Each number is 500 + 25 x the weight over its row's rms, rounded and kept within 0 to 999. Layers, rows and columns count from 0. Numbers have three digits each. The size before them is the row's rms in percent of the matrix's.

# layer 9 MLP up, 1024x384, rms 0.178, rows 981-1005, columns 0-191
098:497455495499507494477486479492505506487499515453494552488468502521470499480487481503546490510529513517478455516513496467492511472535490511488479477487530521476519517539536502550461498467545487480541469494499467464484470484496551509506507492497517507487538467563450546516505506508482502470504503538519502494496493506489530523468447469526483506507501505496518506537497474424464501515479491536490453492507533541517492497503523562420489477495524521505476508538523498498523447503463530505531496497503511495509460514481506526483452482470540499509470539495512504441509504473539528500
101:496499451492528491504535487482508458475500528543505510486521502520494482541496533492475463520480500516535503455487495507455526526522487500484489441507470455470513549482478502477513534500479499505478483438502484493490473481497503491530473503469474533525465435540496485461525489503497525494494500488491466503529531526497512500467459498495554507497479521524519494460526509481495516473481478529497519504492493496516515536492468489497505518487503511493473458508510512522497489486481514497483430481502479546504520456514493482471502456525520494527486521484533508561524520509536471492
094:516530490529478499488447478460495519460539540462425501515525498544508535523500511492503519514550497489522498523491490482479489487529505530526479506515461564476499476497503533510488486455491495435491459480500488497510494491548461506468510509520517502512523498501539483459507497468526476497500527529462521518474544509494535564466509530503519508507460500507502510496505495505489466519555474478510524552542552488500516480481495496520504481532447544482510505517532521495488537508495461467522485515536474459517510504471519521539464534503523498507521496527498477533447462493496493477
101:503494532484505474518518510485493492548487481501485439517496489480555480473479507491525524556491460511480514510460443464475490524489508486495531543465491507484543521503478481516474500503503497476476518503471525455505503527492492510548493507488489489477477496502400491485521457521492484494501478510459489494477525508477497533494521520460472505473496519530484509500542542519556481510514497459509511520513443471496485480492488514471484484506503499502490497501517495460510517485509505489497514513482502505483470556498508495478514495530457545468446516503502482487495509466493481523
099:517511495460517522478495513516500492487485514489542511458493500494505556515486482480471456481506485536507488521505512528535534485527497473510517510489511470497460523505515495488506503512502485494513489499466476494524519495487486497487530525505487491500511546482490500500479503527438495514500489481514533504510500512473481539523479515513508471517522489490492504446519468472425495488480519511522519485455548498474508479488514555496510476447520513490522526476492517462509457527520547505491522520461454490470525509479518476519480487489477516421492530472472514462512499473480456555
101:480541487492482511488506518478530522501516439473487430551519512494509504483463511552495491484449510500483502509522518473487521518507494525555511508521500553497504474468490533517481553549522472519460544523496476508432482525508493514493494495493494517491458498504539519524502472496449529505487512520470531479539532520465480525484520487516479458452494504502507499473505507494504495514517528471494498523485539492494449475508491518511510528498474527495493470477511486510438478517507525549521495516469474441475494578479543523467523499484506501512502501515498487474463518515490509543
109:478516460478519514509519515511481482445479508470458466484495497532499499492539508477503542498506485478495480490537498515477474464518521477497533519471510449506466497516528492500534523500502477483469475472527515563541502522483508493489480485461482454526519480518483489484505507498510458531471489502507468519487512490517508535508499540511493482498485517517506461493478541511494538484527479496499519524520460463532578527489498467494489448532482528505517521488469506509430527531495458478472447484552470497511505504485512479474557492508532528532543499475476429501486536498468496492
099:520492530502483540510512522517501489475468495528532527487505517494492434509493494537492441504487503479504473477524496528505478524507496526455482500498513530486474517491494502506527522536493501511497505515530496493520480518472526515496494538466514497472531530456500483513466521507459503494490532497488504437526518453495506577475460536465488531531516509508533513517496509521480469472455514480514485516492537467468480514547487507525503525511493492504545442506506523504490479549492478504538542494509469471478489509519518522480493476469505449474474479484544492523510479509483498424
095:518449532527484487512498500495559543569472496518519511495494508494436542511510510480499526495495545487498544491468531497482529477496488469536521526480512526498501448480511500495451563492532493463489451487490508529537503502504475492492511554496491528514509455533507500519503543494511501557470457501514507480555530514506496516520441509516475511519466479489534491492465481474534516507465495502537538455498495495479504501462548528498495533500479506474542502493525527511482526503498488475505506472531484436459498463478475499475548432457508488454496504456477493526477492492469486489
100:523524490516516526492484496522516517499540497507525520503508536499484478470475525514510519548489500522532527494520513530465503499524521515468454429471550495487499469557510536498510501501494495533485478520560506503499523503522496487501532492505511516493463509489543504507531484508525532477468464488538499500509479513479449499469473500547524532488525480492499483454501525504505521483481450503551518497493515487549502456517522489507503489509494518491499506523480531472509509530530502481480498477456454472451505497496511500529516531511549519452479528441474540465446492447518520512
110:479516464486477443513508498498488520509521525487517527486483448459504488475527499532479495530495485473502495540495454504470486534468482498494529495490435479511429521533491508507500435474521474520493495501501492459474505494509559501512506506528519483501487502550493494480564481539502455498505525524528520504494516483525540532484487446530488441521504521467529519463483516485501490488518506515479506500485486488491455553526497528506478516503521495475475524491529530542516522498569525528499495533498529475520505479533488497471498565477498509502514537514466519476532517450449434486
099:519548516475538540534497457545497473506500485494516491488500485487478510526519496546496495520514488459461507457506517498525493466455500475494468480516525513508514469467462485516528489510492510476473486549536511467484508542471536537527532474502517512505535462527507485458534519444526510475502467491484514450505508518476523569498500475533501477503438502512513495489492460521521467518477508503524478509485462515510524490483465509497547448481526503547521491522520524503467536540494519469544476494479488537530495511507482483496521528508505492541545504531480445495511501485565539496
101:497509502513501515513498490510463477532505488472485521501489465526541554499463523514465473465529507498515473526469503453472533473511525510492497498503478456547488515482532531507481524456489470514532542538482508544476528489484537487477517515490536486496503522538506467495488460541499515517461487516493511511502459548478539506498492486493476499496498502535503493488486545529499521520500531540451531498542519478520525503482436488487468488491531474508494520506524453481548552526515555508508530489494526475522495544491530500492483482508463507483476467508557502509496467489456468463
101:507506512478540517524506489508546509496500495451544454536446520507511471471480521523493504483572511506524512524480484513572474497506513490464497501520486533499523450491502515480506503510491542474484525501502497484503507508515489507498516516525504509526498498464480524537497462492467482541505513537478525534507574504434558500492503510512505439512493510520515497562511514451492488500520498515476492494527460473507507497533510509478542533509455476563524509501485480506522444527521508477456529494515483494486496516479497520512481507505502458517505485480513473487502484483464500508
103:524516536497475490509466496507547509503496494508475521446485499523513510502481469474492510473534526493490474490474505506530508505468479528482526454487529519491514481511517532476491488527503468515468540510508544532442526490491520508499503470506471480478513517456457503532453498476493480496507469546472478516488498529463548488526521475490466483518466493512494462505529563522509513494500476491501536498493516456540536489489536490503501508497508527491488488513505468504490485496485456497466537537536456554487510503501506472496498503489502486526509483516498466498520505512544471448
093:428537497529503503506487491487521570494543506502531488519507472470494489488475470524514505503517496483508503520482499478472469464482529503488500503477516508490466523474489536452494498456493505486450519561465523518521461469467547523515536543512522504516474476505520490485538545457543474505507524483508487486531516500536450522525522511503510499484461516490476528504516536536480537494531509540510470462538496493460537558499515515503451501443522498489473493477508474523446569523489489513513473440519501469455482485495475475505503504512493507504504500515494504504511512517498508465
101:509490519488474509507491482528509551495495455485470498530451447517479493510481506451491531473483488499480501478491489475486496473488489513478516473447555494478532488468528450459517465524529511488473460467475543471499471496506509511540513495486525469499478458504468515488494545503548520532574494507551481507502466485504531510512489513482523518557530492490482500509561479466514472546491442495526486517492501512524523515482456516536482513498488470505519500514502532467527467508497476497504485523484464456486486481484506497509473532522514461499524509481513503483465477510537501485
110:513492535526528462515460536441520482494498510488487457494494499500546512486477460492483505507473484475456471510527487497523506493489523498501537501474467477533497545556514463526505493544532516487469501470504482523518500461527482465466501499493526516534518491467491489538530536513477473455510480508503533479545502527524468506516483487474496545491522508534463473476436545479520539499518467528534540507497484441526471555517535500459530491531495505500503509474476514479502499494459566476518480510537493544492524479480516501471548504473458504504437515519504499494493491503491503517
103:490514531518514465488559519548500495468469508522475523519451491541548487483514519548526491529456519490495445499509513501493478442518451492467509456477482514539515497509450461459517436483486513527465510454534506493498492475525534493512503468482486507476537533556506495509558486498511495482520481521513460539535495523489507496510503499514492489503511478509501452548497510488513514426500498506526478521500515502470505499527505483461507514470503522529468521477482534518458459512476520512519535463519525492502519514522489509461464514456499541481453469473488531532483525481488497526
098:518495507529496451502481505500478533515513506493461527539547463498459536526495540485509535479484541485512497540476508466523503483541489492527505503528540476523469496515470512495538532501511526509526468519475505535522514538468538519462517495476526521485533474521527536507465527491440494541542518513551495489502484462491457473504490465529463480510487523521492560444515520512507484440503490517483472488493519463521468542505487480520470487473534502505495504534493528487519524534476534493513527474498478476500418487480473512489471517497492518505496509517490496484478537474463504543
103:544477449469488485490499543516474508507555487499537498443476481503504518497503498505533488495491512491500484511504504466526438527529509560498486522553508477513491539519522497514537536503479496481517507481486518506478535492495508511496512518488509481510465518513530483544521488518491510503525469429518549462469492555469534508440470489530456478499466484498526507515455508486533461497490452486443455495496535519468526574500527486510482513453529503512524509462511487481509506493449497473472504486503476476499484479471556499479503496521502530509530511467526456499494535497509513515
101:520458522489504498504532494523512462533509437532504499478528475441491499479501541458489527485506484522488468496470473487507529501522472505527503472523537479528490527529488462484538505530469481506483464496498499489510536492494534472524486493488489475550527495482497458488491523545531553505518541547498534529496516492531505552545508485489476485490472549489493498522450534533462493520507458516478534496518500477505512469523486525527495490484548511497490528453476482455505535500520575520500484447502499473471476471470473520519499528520504499473493478531477533508488482457498517511
102:500513562520496475506505504468510510472455521514500514511475503484541540464551488519472517547496471528538459490529539510531503481526494512524549505495502513482476508415500456498504535475471497534475515511546526468497493567498456529524463478489515488487466517519530520536502505513481503509506517527491471508549489493511550520496511493508480454493485477540491506513451527488484511470519465481520496502514526478501478499510525497476500514504519525511491502477504541507442487487531519522494501527518495537441440511525474528440474505501513459464512528501513492489538516539480489480
100:494479458523480468497476515484536506568502538509492506495539517540540501516469503471479516445484492497545547509490508486536509524529487524489547532489508489531451486497525523536534540526507453533520550475501489483509495474464523469490504487497529512468492475513474491488501485521506468495519488533494475525481519547489509500512502501528537491488531522500508455517478517512491472473523497443512472512499532534497540443556541503507485531503449515509482481522494506503489485521459486496522510503470525562522497476491469504507491489468479487534506508558446525499497505537459490484
099:489543514503499490478479526523492549464447506517500525571484516512489519449516507485531489528487545482512531486490481508469489476482476555500466499457474515575527526455501524451509520507554479479487540539499507495482502517525501466501546492503518522504496516482487534524471457488567452523503489479495527493534527506445521518512491533500513517489526509532480456528522517487488477531505515534473485508490506456543515513484488463514505496546484500545535486504472480521518504532474482488507466464507464452495510502491499512509486498528531497470511504485517469501498506454496472506
# layer 9 MLP down (transposed), 1024x384, rms 0.165, rows 981-1004, columns 0-191
096:475446533503493489529485425534525521521500533496482521507501492515478477523513484499504503484519464509497513463492497462508482489506484516494511563516500474520531506539482506476500506521509545519509519503536487518526474549510485493490509514507448491449511489535540462495470530479528488527481502505495566491477527461460488510505504510496470509499467486485526510518526508495489534489466515509468501500472582499479500484517491528513501508538511496425483483516486486454592529532503493493525537531486501495481491514527536531535479506488549513496511489459552493495538520540497474473
102:538486489525512480503493503468516480480506488484516482469513503461485473512456480455470482540472528497500469457553520490517521513496490484504480544477482468470489521514486483543509508481501535542498525472563477498513491479520509538484515484488434517517495519545525511517513508524485500473456494407515535477521485499516522510495481519522510479470515577506470487500502520504538475466484511510456510505493518494479479537521483511527447474499535517509497495510528512494498495500482476476465461467478531494502482503532534481503485443527525488534493522437473488538508485555532471501
097:479493486487510511483466495472518492479498463491521503537510509506513498485495490464476515487519513473517498504496536485463513527447454479432491472458471502487458522522420502512507470471522507518508511505498488506517458480427518521481466522429506447475503530537494479494510513480453490499505504473473493495518504469506451484551484466513484558516512474489478493505493505499494526508511555500541488508521494488500539537505524467476509499463512495515493509469458488531512485500490502478483521475520512480478484476513510514463479503511503505498472517520421495526523524486489549443
100:512485505483524530492528449520562465512533500492446485512475497488483506487526464540506515492529509532482493516510538472487521467494515461513521474497503507505541500479503476488532550477531533504478508484520482539519468530510483489499488524458517481474493486500501428540460522520489489500499462560475468491507516486478528521548487509516497490489467525516508530522526540507487503490530479465481473441535528517454549554483523515480479535542517457496489456510518524456503490435516473495524565477501478494483492511490466464476540517499481491481523469447487509491497460514478462472
102:490536477466502521514516465519475497447487496526470488503486461520487497513509438468443518519473498508494495477514522503483529507508492479516469473514505487484486506493500535478506528490510470539497496472498478511489517520448507516486485477470519500487531510502503475498432500511529509440487497506468500516512499476512485482549533502527511509467491500512480496485474515494465498491471529443508473511457539484483497509475514514511488488497529520510486497493463530497536547499548502481477497558499433524456492486517497468518510513484477501447496490489501503485497520477507456468
095:458491474507504476519499511511465487505465499477514509499535533512496530496487488461490478510499495484481498513530525467512482474501498498515473475479537527479533525483509477541503524513466507474478474522583514473512504468461535472479458476493488496506487491505467492514522491515478567482521481508479479514505501500518462443541509497539506510487501512543520521508502553467494510545540429479471462490495498544493501488520545515530480482509518550474509490500513464503500520472493484518504500487531505501520547487512488490496481497484510485485545477483515486442548516512476497519
095:513498487534513514517525497473509536511492459469511460492493482462544558505492507489514490493475515526490511513459464499513543539491520456469465506489511546512543499526489484518478484529524491482510444525505513511488552525539489456511522482483525543497531502472496517560513519518505528477508472516502509502472533494529522517537516523489491506504478461470497560467534507476526473531493551547488524470442550498502489525512499510479508481473493512547500476518543498494506540490505486516495508497507536486512491511522497522543503501503539490478490516509487487523507527540530479505
097:524494457559531505498502479506495498485484529508525494478487479489504484515471528461538506491539491507536491504467506492550517524507491483526490500486531517525454523473464518484477483506514457499486491525535434502506513515505466529560494490494532524508491493522534510523456535500487541502450528481524443472491478506542455501506522494478475493547482511496507522480480457457480494496522493509506478536502530477484499537504452511525512517499518509534506508504509494483572479540533559463516524492447512556530513471484510526509449518526504515454526536509471494507471463496486506459
094:478526512494495508482414476520496485523507568451468541466516470465483487522505511494511451526472478502497486459491520462490496523505480500516503473504483488460520545518464498489515476497503521507514479509498576462510491467494459510502511465521494512532505497528520502454506529514517550484523477500505520506501480502495460452493513493532497471528535496539466476455453483519472502540564522522480466525513531509529557478496488476519489499512475517505503544474476492489487501488506542483495476550530500488472495534487446527568435528503461450455510523489492477485509500484508511514
088:434476478450475512524505515520498476501448472503497467459528496498525521509496447532486492503508495457501507532482488481506520529454517458562525444507484447519508484470461495480490509455488498491492500558512518528470484504450494492485535521534500469501544514491465527478497477500538465474486510527479513482493501500490505476525539425473509500495514521504468480499488461496469497495518522519485462477553458415524534546500506474490488501503516492492494549479471482503440517493492500496511478502514473505525498517530514537508451489501490481498526537498535480480509486503494477524
105:471499516507501492477506510507492495515546519465510486484507532521516487471494535489459500520495529525503492496523479449526489516469503470517523473501563473449452482517526467566487474497532495521529534539520454495487474524501516509477471513530543545513470528507516495455504501534483489499531476441504514495488481501531491517485472478484527491490511489482495479499486468495526494491462541561483501472493529547533509467473530526528527499514508512478514469434504544451507472517546470500540496489481533433498503456446501495519472510516537532462512521467489505503516506427455503516
102:511481497479521551469490510503537460456507517524511482478520503493474462530489504512464457491526499523554491512481520481526459479473481536514484504541512531516482496514468515497526523506502532512502455520500516468475460517449558502499496503512505525550479488449479516463471465483504508485506515537492491457536488473536512538496521518536455480523479510443470483511503504495485488482468502479485456463498498513484520504456494508451487499474525495509474504524483496523487506488552562496514510518503500528493474566478504491522477485491508562460539539508499457522517517504487491502
104:516472559488527470543457480504505526538485493523518511519479498510493514477471506448546470461538459530476567463451476470517517503519491476510488497497524509460502532474522474497480518522471510501512454532498498481492523524509509525526514530460494482488472455455514498496517481498454479511525506492465463508548507495474490497463492506502469527472500485544489498497509498494556495547480483523521527457484487483504498503473500483559537505519505464508555489489530457498474502524546487477489475509513516494534500496480482513430509476480495505484525529489509537471538517463448457497
103:436542510501524500472500522473495521504497495482539505531504529528517498531521494496491495535523453522520468477492502512530515460518514495489476497507545494518498489519524514459535522456507505454494497461500447483491445470481517502526519455487491492516515536526490558496475492502534489502476536509473502491495535501518538511505527512484490482479463511487467553499519452497521517533503472518509484492504515496507469495503500505497509510508490470526454501532485469529485513501512503517509512500516497487528506475476526497492473508537464508496507484490477494476509486518526523469
092:530517533538489512494457515493507531540517485495504522495518463516497491492511489520529500510472511500476449523513452497500500491496483524506481525479476510476496489483492515524485464526533546520471488527463513537555484518517487484478477556447494483490495449488545485529529501506485494500500501500527488518548498528504511518481516540461471497509489506453505556501504498494500497494469473513467483463517521499463511485496501497528541505489466499500516496492491503471467492527485511482513542491502478507511518454520478457490516433445470488484508514504497490500508437550486520511
093:498530539467535511483501513472499518499511484440487477529471486515498533521487495505501487496521476508481505454518496530525493482506529526475450490514507524491543538483508500512537458497512496514551470510469468512513487520511472496513480508488473511503503471494517514468464525555480513473489481491525487492513471513490538501532515487526517486498470538497514485513461529494458503493462502497484465499494509461495487475542495509513475481503528489519541505525483514496493468510522517498485504504505527475538499494464532479418510486520511508510440472517530438500527512514515487450
099:528480502513487491504506531481492527465489480493507516493492463481557498522466499501508512470487482526487487482543501474526521492475491514498516523499504502506469505473518478482514468498526493501486500518507499478494490556494525513495508505457522498478522480497493477539470520441464530491542468483524519509490530482510437514511500475439478537522539476478471525520500539508513537515533481444477519458484471522511515522502448529507472500503536505460494510515486511480503482508479448499536487517506478475486437508505527480456474514501519497507480470559498511503528506517520541508
100:453523556491523513503478493486518559506452478471497485467486509515548519482453500574539487452532497480506511496477500477491481492553504490488502506503563466499482508562503527511526492520508534495470498497497494515485461502497533504511520495534536555503517493482457494481499482537478536520484487475503483438522486511452507503500515540478496499505486526504509508478481534430490521481517488468501492526508507490489465492490525504542526512517477481530467493508473506467504480533547511527487513487518511476461474499470525540470503456449515462474500462530539501550470478526469508550
103:503479570509496430501517521497514524496499511525498518480516507513502486520533529502506491532439515515511495501509494514475492481496509524476514480506512520453517482533490521468550457504481515501451505565485466509496494500474491503457527502502499543462484496509507489544494462507524451511498437534465470573522503497495489517496503501510520466523481485477486454514461494473537492515515468475459527501493524506465506539533468484474516462438510524515471489476491478497475506538509476551501516496508453492515543460493489530479500471482518499511542502500482525495471514467509555503
100:507537522470521495483491478464490495497464508537458505494502508488518507489525483508442506522518491544500515522518538510452511500551497485482456487500474480486566493487456506473509539549472494545517439485499483505475551503467467516533520492534558490527487562510527506494516498466460528502528506505498457484482481484486483425492505490523510531441475473486476540452487497478500478519513500506519513488510526523480532485484514483505494482487529497480526501464474530508549521496477502499509506498506520522526508483467468516493522479500522507492481521524511527511499513465520519517
097:507506545548492549491514508509529517513521442509456521523549548518501515469492459486448529507533463494500542496532536474467487491485509499505516462504487502523480526461493536493534507519484472470508538497470481503507506507466437494500502509545459502509487473484498520459516487526541515501468523503476473465497479499491498502478510506472543507552541518502483514492466547474500464530543537512501499527520479453491500512528472461518560514510527486501505481500488498502500536529556523484476484547523465456509434518464461498485507504520485494507545470514583488490480469483544503430
099:553508457492515521512475479478527490513491505498502511517513525517476484530498507478525532472469489496529524500506515502509484476506512516504425494474458539487514496512526512473548520494562508475494504467541474528495532502497475495501510481531520514482528490548505487502530477486505525555506494555478528506501491489500562506540506513510508487490493506500457487539512492481449481480536468503412500527574499541509523445521528524525505498466529494518458508501479555536481492486488527529503500492446450516519459477503517464459506492528536477492508503522519494532471511485452475510
096:538501473506485502488481498536477532463524497549472528516531452507509486494510488470498546468544513483528520508538509494523512490511508506511468530462524507463509541518478494503495468489480504541483496496531517506548498503510538488484542471511429470475520458525521514488514488503502509556517533520508511545499474533513482509493468481474506501487483528459505460460484503491508482502499504505525547497537497522514541503515503498459508465519512521549481484470535501508486497500479519497532508551497491482482498505503551561496514580483489461468504469508519499501512490510519524501
105:497446481524480462485473485498545541524492474510494517480482510530502506511486463520484455497494459492544479459523479530482495492493459498503454465515528463493476523488490503463547486490494504477513517466473491514527533417458506488511498509488485529456502463512489549506463505529543485526526532493499466493477501509483489488526527500515483479501481508436492493494522488468475479506488550501482498534463514500526501495505529537470480509496490456489449498507513490470494502529512524468501484461476471512513494469520462484529490549472507478519497487531501501492460509532491453472
# layer 9 MLP gate, 1024x384, rms 0.171, rows 982-1005, columns 0-191
097:553513473496459519507533516490508518494505527552505537535508480514494525493510452473527484479464501490483532483490490457539502470508546541485516479526503537501514510431560499503460481524518401491475490478506513479536468499506487506490519536494559491522486482493464518519501486476503507505513516486545469467548488476469491491496501505525496501512518485514446478511471463523471483469521445515488491514478500508492485465468494547478467518512505478526502459539502498488492477500475501457490515489519487475520515514521505519523500519536452523422494499521514473499504480454523479523
094:490547490498557521505488497515514464554494475456521488531492498506510484502501459494493444521495527493492495491519560482511503541475499455482492462531481469509501523518518487476515466564458492496475510489496498471479449512469459530488497493485488480412547518499527475493485501540481496512519493528494500499511478479473450510475465516470503480515515480468468471521478483518469507506479491494463515525483516449469476520519461536489490524482468506515489516503492479544509499480493507492467533510469500472498491490537531471490492508506432502528515527545505493516507531515484481512
095:477493470476468483489518478538492484505539483497503553476485472427523493466501469491493501524520506473496503470506508501536546524488523504537483511542495473528498481488465492461532499488498481493493482487534518484558477477488490511473476506486525517517517477531526514495463541517489503467499555481531555514509504491457470504518495489490520461538546470528477476508458501476478513526508490536552502483553488523543487515460509522452476512557495495498505512485499497533505540513499521495507473444535521541494533446540512543527511512484498454475507488490514502509493530502464550497
097:507496523499498529480503469523503435517493512490533488507490519470466499558492486483515489472527496463510515516485482493491540463503466433459482509458521517455544535485514495448485499542477500509483541494500461505555489507547453458517498509493507468532489493494448522493483533491479499506503559513504511531501460516488518514526490475542476557487495523531482498508482517507471517549506490470512497456491495523519542514482497487453517505470468514484498499504494494463542489502488550457480523522484513470510483492512487525505503521516499488502529500469538466486471503480469524534
098:518513539491530451501486485483490509530506481541548515462503490551473473501525502496502550496507500504460520526468484526494549534511516528529521523514474494471517510528504554502432443535527535506496484530488477476476483482471497512502496500482486467503473494521517489494465486501512515517521516505541485521490450547529537493489485474528506493520511515463541529482477526529551480509492517472483517522481458523491501526451542543467483509521516491479501505476506496490519526493459484493498474490498486521504525503511548508486499465512465501452519474552491526487500515473481534508
106:507517486464501538486534485490495481480489482531471522497489491504484504433478530480532476529521477523488513508500501469509502493522474535494468540535526491450465493475484488469496519516499500502524503533501495466520520522502541511501506498497488515446492456486509524482523454514504523458537518519533520511523476533510461529531547515444523522535493510481480475513509503491486461524436520539511496526539533553497492526490536474505515523485470503490473449510531492533523498442487497528520471506544503523492504498501524491481494509459510482472525498454480478503519521477489505493
098:535553498523521509506529553502488478542492475492532512454519541484511479476526486493553460511492517488454496510501499486498475497484494468492534485501460532491493489485497527470472453501511478528502524490499511516486494500522555500490503511459479473483541486485462485525550469448511455524508502477495467486482502514520462516495510510494506499472518462517471524454479503550489546506550493483522565540530527429515501533512569489512510503467522502473461475479536514530513489541550498523558509497485463478466486485475498534488498504525495502525471493495501544491526486545512544492
097:501497470508469487505514536524507527490530478482501534476502551494526501548499463483502497476525554505548497505483513500516508469545508447515522483508489490530513504555510530502504498552523510549451504450552477471491532541530494491496512473444534505504479504529509491486472521517507521509481512539522520534541490501469517497475487528495502490498506487513519534472483505491502494531506495470527496514461471424533510534496536499491479500522436515500518480483476522453506493547458491492484509444463446470492495508524503533522520546527483538456528540529520510493503524480460534513
094:520494487530499529493503525526498480511515520489510500526515558487508477492469519504517513473493465524511526470507554514466529497499534525446504511472471480490551455519525505495496530486510519529477473477464514512533499523468484454523507472510550505503457490454507522518516506450487501544536506485508509519428494503534495475494498476524492485550473516454501457469526513519508530469511476531521486469468486480458522507540464482497530513485509461488512485517523499477478501474502512522508506489527439459481536464525507506486512482516539543501480498507469512497501549505518542530
107:523466472530525522526503491510459549472501441484507467526552521508502529498530512524488525515517495459493457508524499525489514452534514504499485487478494490493520442503491495459494510520505488549472504477483540515533452519495476501514534497495516489505531492471513532518523518497524503493522502461526521497474469485506444465526528535476492511477555471518472522578531502507487510540479492487474443503533521451523484475501499466490496483471451499475535517522483487502487498513495499528489481465491501532498477492513475502521535461496462474502484461519510504506525475554484539499
101:521529500468506547516478428495476464521518507473505523487521490483521502555499530528514500538528501510515535480464506493524474479467491495487500482543549512533456510481487458491504494495495492484493517529520511485497471438445498511500507507498496498503515506453495503471529501487508538522528432521480501498527473505494508482517523479504498484531526512477481502471490511518479471482477520513511472503475500440504498481503483487470465508498494516518512487525496526485442492526496498506427486487502452515522485500537491525525514543477489475473535539539539454507482473499490487487
100:532518456490484496458483520510511480480521488532522493438510522478532532512524496535454481478532498476508477511536534499485506520492470515461489493516547504516526490523527491527487522496506527502492516501517511500494511464454487512562529452515524501493548480516516482498508490468473506499473517475521471529504506502474486530527514498493536538509471492583519468504472491533474509463528483495498476535477548481496510518511525463429515491459497519546469528495515538468507471473493481503519542524537502488520483510530527520486487491548485479457530462495506465535475522514496486480
100:476498494452484478498517488430490476490488474452497514478523493457496479460491487551486487445508518532491466484485448487513518494524506466528484533479478517500502525498439538548489489447530525523503491529542511482510521492514486513519486535525500532485474488507502535463438502468526519484516515506491492509436503532481502430492494504493516508481512513495499477501488500475476500466534480498491530549506468473475482487499492524462478501520501505488526496524480486435498533507467500493457493492566497507517498496525482507465474498516490531531514500520505530498496515511498471481
101:485516543548446530458509512520521480519498488493491502466532466552453475497529520508504507538478510491469535497451508510517521520562481520502488509521497469483509467500503560518500468494532532519499477499502505535487502523499489490513509490511463502463487463467506504486495494533456505483466453492504497457473529468545509490506505524527477479511464466513481499506506478511465495478468487571487518483486489472466505501506510464546533461504460492528494481463514486528522498493499530530517511453546500543514481488512503536507513469506489448488475474532506472510523506523501518494
096:488555482506527493536496503523485519473473463515484521535534506471463473523482500504501518531490492517549468455500511522516504487512527496493457450495497450506503483543488481514464575509537545506461532518498549498531491429449557509467518465503496475493502470459466486554471504495495464546480493486490494485528522495479491522490479524511496529523487517476488473475536472515520474514489463485540507489469504514467508499486480535502487495510450514464482543513532527482529512547500480467525494487514471437476502519500482519543502507510486502506513501514489523521472483473510538532
104:510495505503473449526528525451522498529544477447555543496489551496515466496497509492495484541538517464499545518482521523530524514506498534532490489476501500489498529481498475466456511474534458549490536508508457468521490494492466496477515514517491507546518484559496484482499502494466502506480489470466510430499519460535486455507500480577509522501534514483480471512481495509537456483496495504488505509509463498492480526512565536502500480531499485481480525507511459514537498492480526510488546505467518576504527502530452486428522496520452505444520502510499510478509512490497493491
109:512462524460526492483500493527500503519519469529481545488534511463483534487502532541476541515481485491524486461518492503476521523507473464478488524489510543531481503503466530484475498524552475466466520471544492473486528544502513517485510534468475493470485481517508537470519483513539504549545512495479457524487469498492462505505557501489463538520502498493483541474525473497493460517469537507515521467509479517476511501455463437467469480541522517570481495467513492476490482478486507493508510524536524476500513513465500533484462522528490516422509506471544526494469470502503488473
100:474510469484480493491453501475508513513491500515511530549482457495490506474503498536538499481491490523518524478532488473516463495521531487520506499524530501553508471519461493463498508495528507487455488516520488537476443534446460509518496465556510580465462483503496481479493511500511542525488494476466487457508500524464466547475493508475561522504490470559528478479516474476517469495510518498494527504546485493548473467526496482498500492496522510512543510452450505504489517513510537511455480512546473502513484494468537504497500534503456470503488516525489527476501502553503525488
101:498502528534465515444518454510539469541480502531501479523515511470516455536529489506484478520460521457506483468498490530511523506485441473471478533520463520503462502530515497527533514507514510517483520550516486442502485497520468516498477497489484483528529502560458532501503491495509500483473481528487514519514499523494520527530541456498515486462529545475493487523472484504522485466467519482514495495538503475559533477493503534505507475470519477515508480523469500487510480501526481512473462500496502529504471493489532467529495513536498520478473519488475443457469478539518488516
097:522461488501540545486489482525484534490494483471486506497517493515510486505452501476497500499465465469515442492501472497541473496516517514493474498493491507516494515472484547461494495532537530451529486478503537493508448527524493502494511499495513437483541543495473476533506464510513491500532496474537520474505525505492474505507500523507528544520527473514531536546480541491507500506488461485441483505449501496512495521494518474511501524496499516497491463513504494505512490535458521467471494450505512522494463497532495483513527481566491510495497509474488534532536524531522494555
099:514511464501485461479493467509483494495525546528459501487503524515540538499491491521483492478522535496483494494507515474531506526507554474524492480467498493453470475470561525513517535498486480486511476515478500505486476481490536515472475528518487493512530497475492494494509480505529504505520459506559480521525556490507456520534511493452505525486484545519493492480490513519507513504498508475507509506493452491522498504522520506542530494501458505466518485488514513496481482509536541524506489513488512505504513505540497505513450519495539439515491503522478525449507467512546517544
100:516515505486547482497497518507500524479470496547502475458497463536489523523481510521557487467500475505522506491521506499498505481465533518544511470488516503501504499495536464516473505483516505472526485517506482469511453532555505509483523445519479473507516524492502513504501533509536505530463436534466477525541511506491526474527525473516503505514473506532517469451489500489481497510524493476550500512508501528505508484515505460514519528552469482478513444511488492505529497476464498502500446525511501557472512481498548511530471558471507513476535497492503555503486546412514478447
102:501525508488511479516509488475534493551499523493489522517473510500490503497468468452478501516505488480492527498516502540471521493494538508474549514482508490519466478516475497528514545473476472499494539451541440494507502502483546482505538473486534528481518503517500483521518498526535494515493513547514491500481483518497525479509487506481535522464496486483495464540529528509488451506552529504502498455493526537526548513544566466531497518511510485535509487487504510507422506515492509530500460486516494426482544488459480468518509514478467524508546467506496532457513466506492489508
105:494503517486511521519481480488518510468472502499491518510529449481511465491483482559516500499482457504490473480483477479484476527504506500494447480421484512536496502467531491507491507480475499500462499517484482511494484494517494459503532500485505498486498491476514483492488456493505480489518519536523553497480454540483538484502479514425475553502540552524466532493488513501492462526503496502527502490513524489539460469502469441453485485490512490508510503515554475469517490500460513515522507482491477523526475490525489521521517483484528536510522468511504452558444509489499494499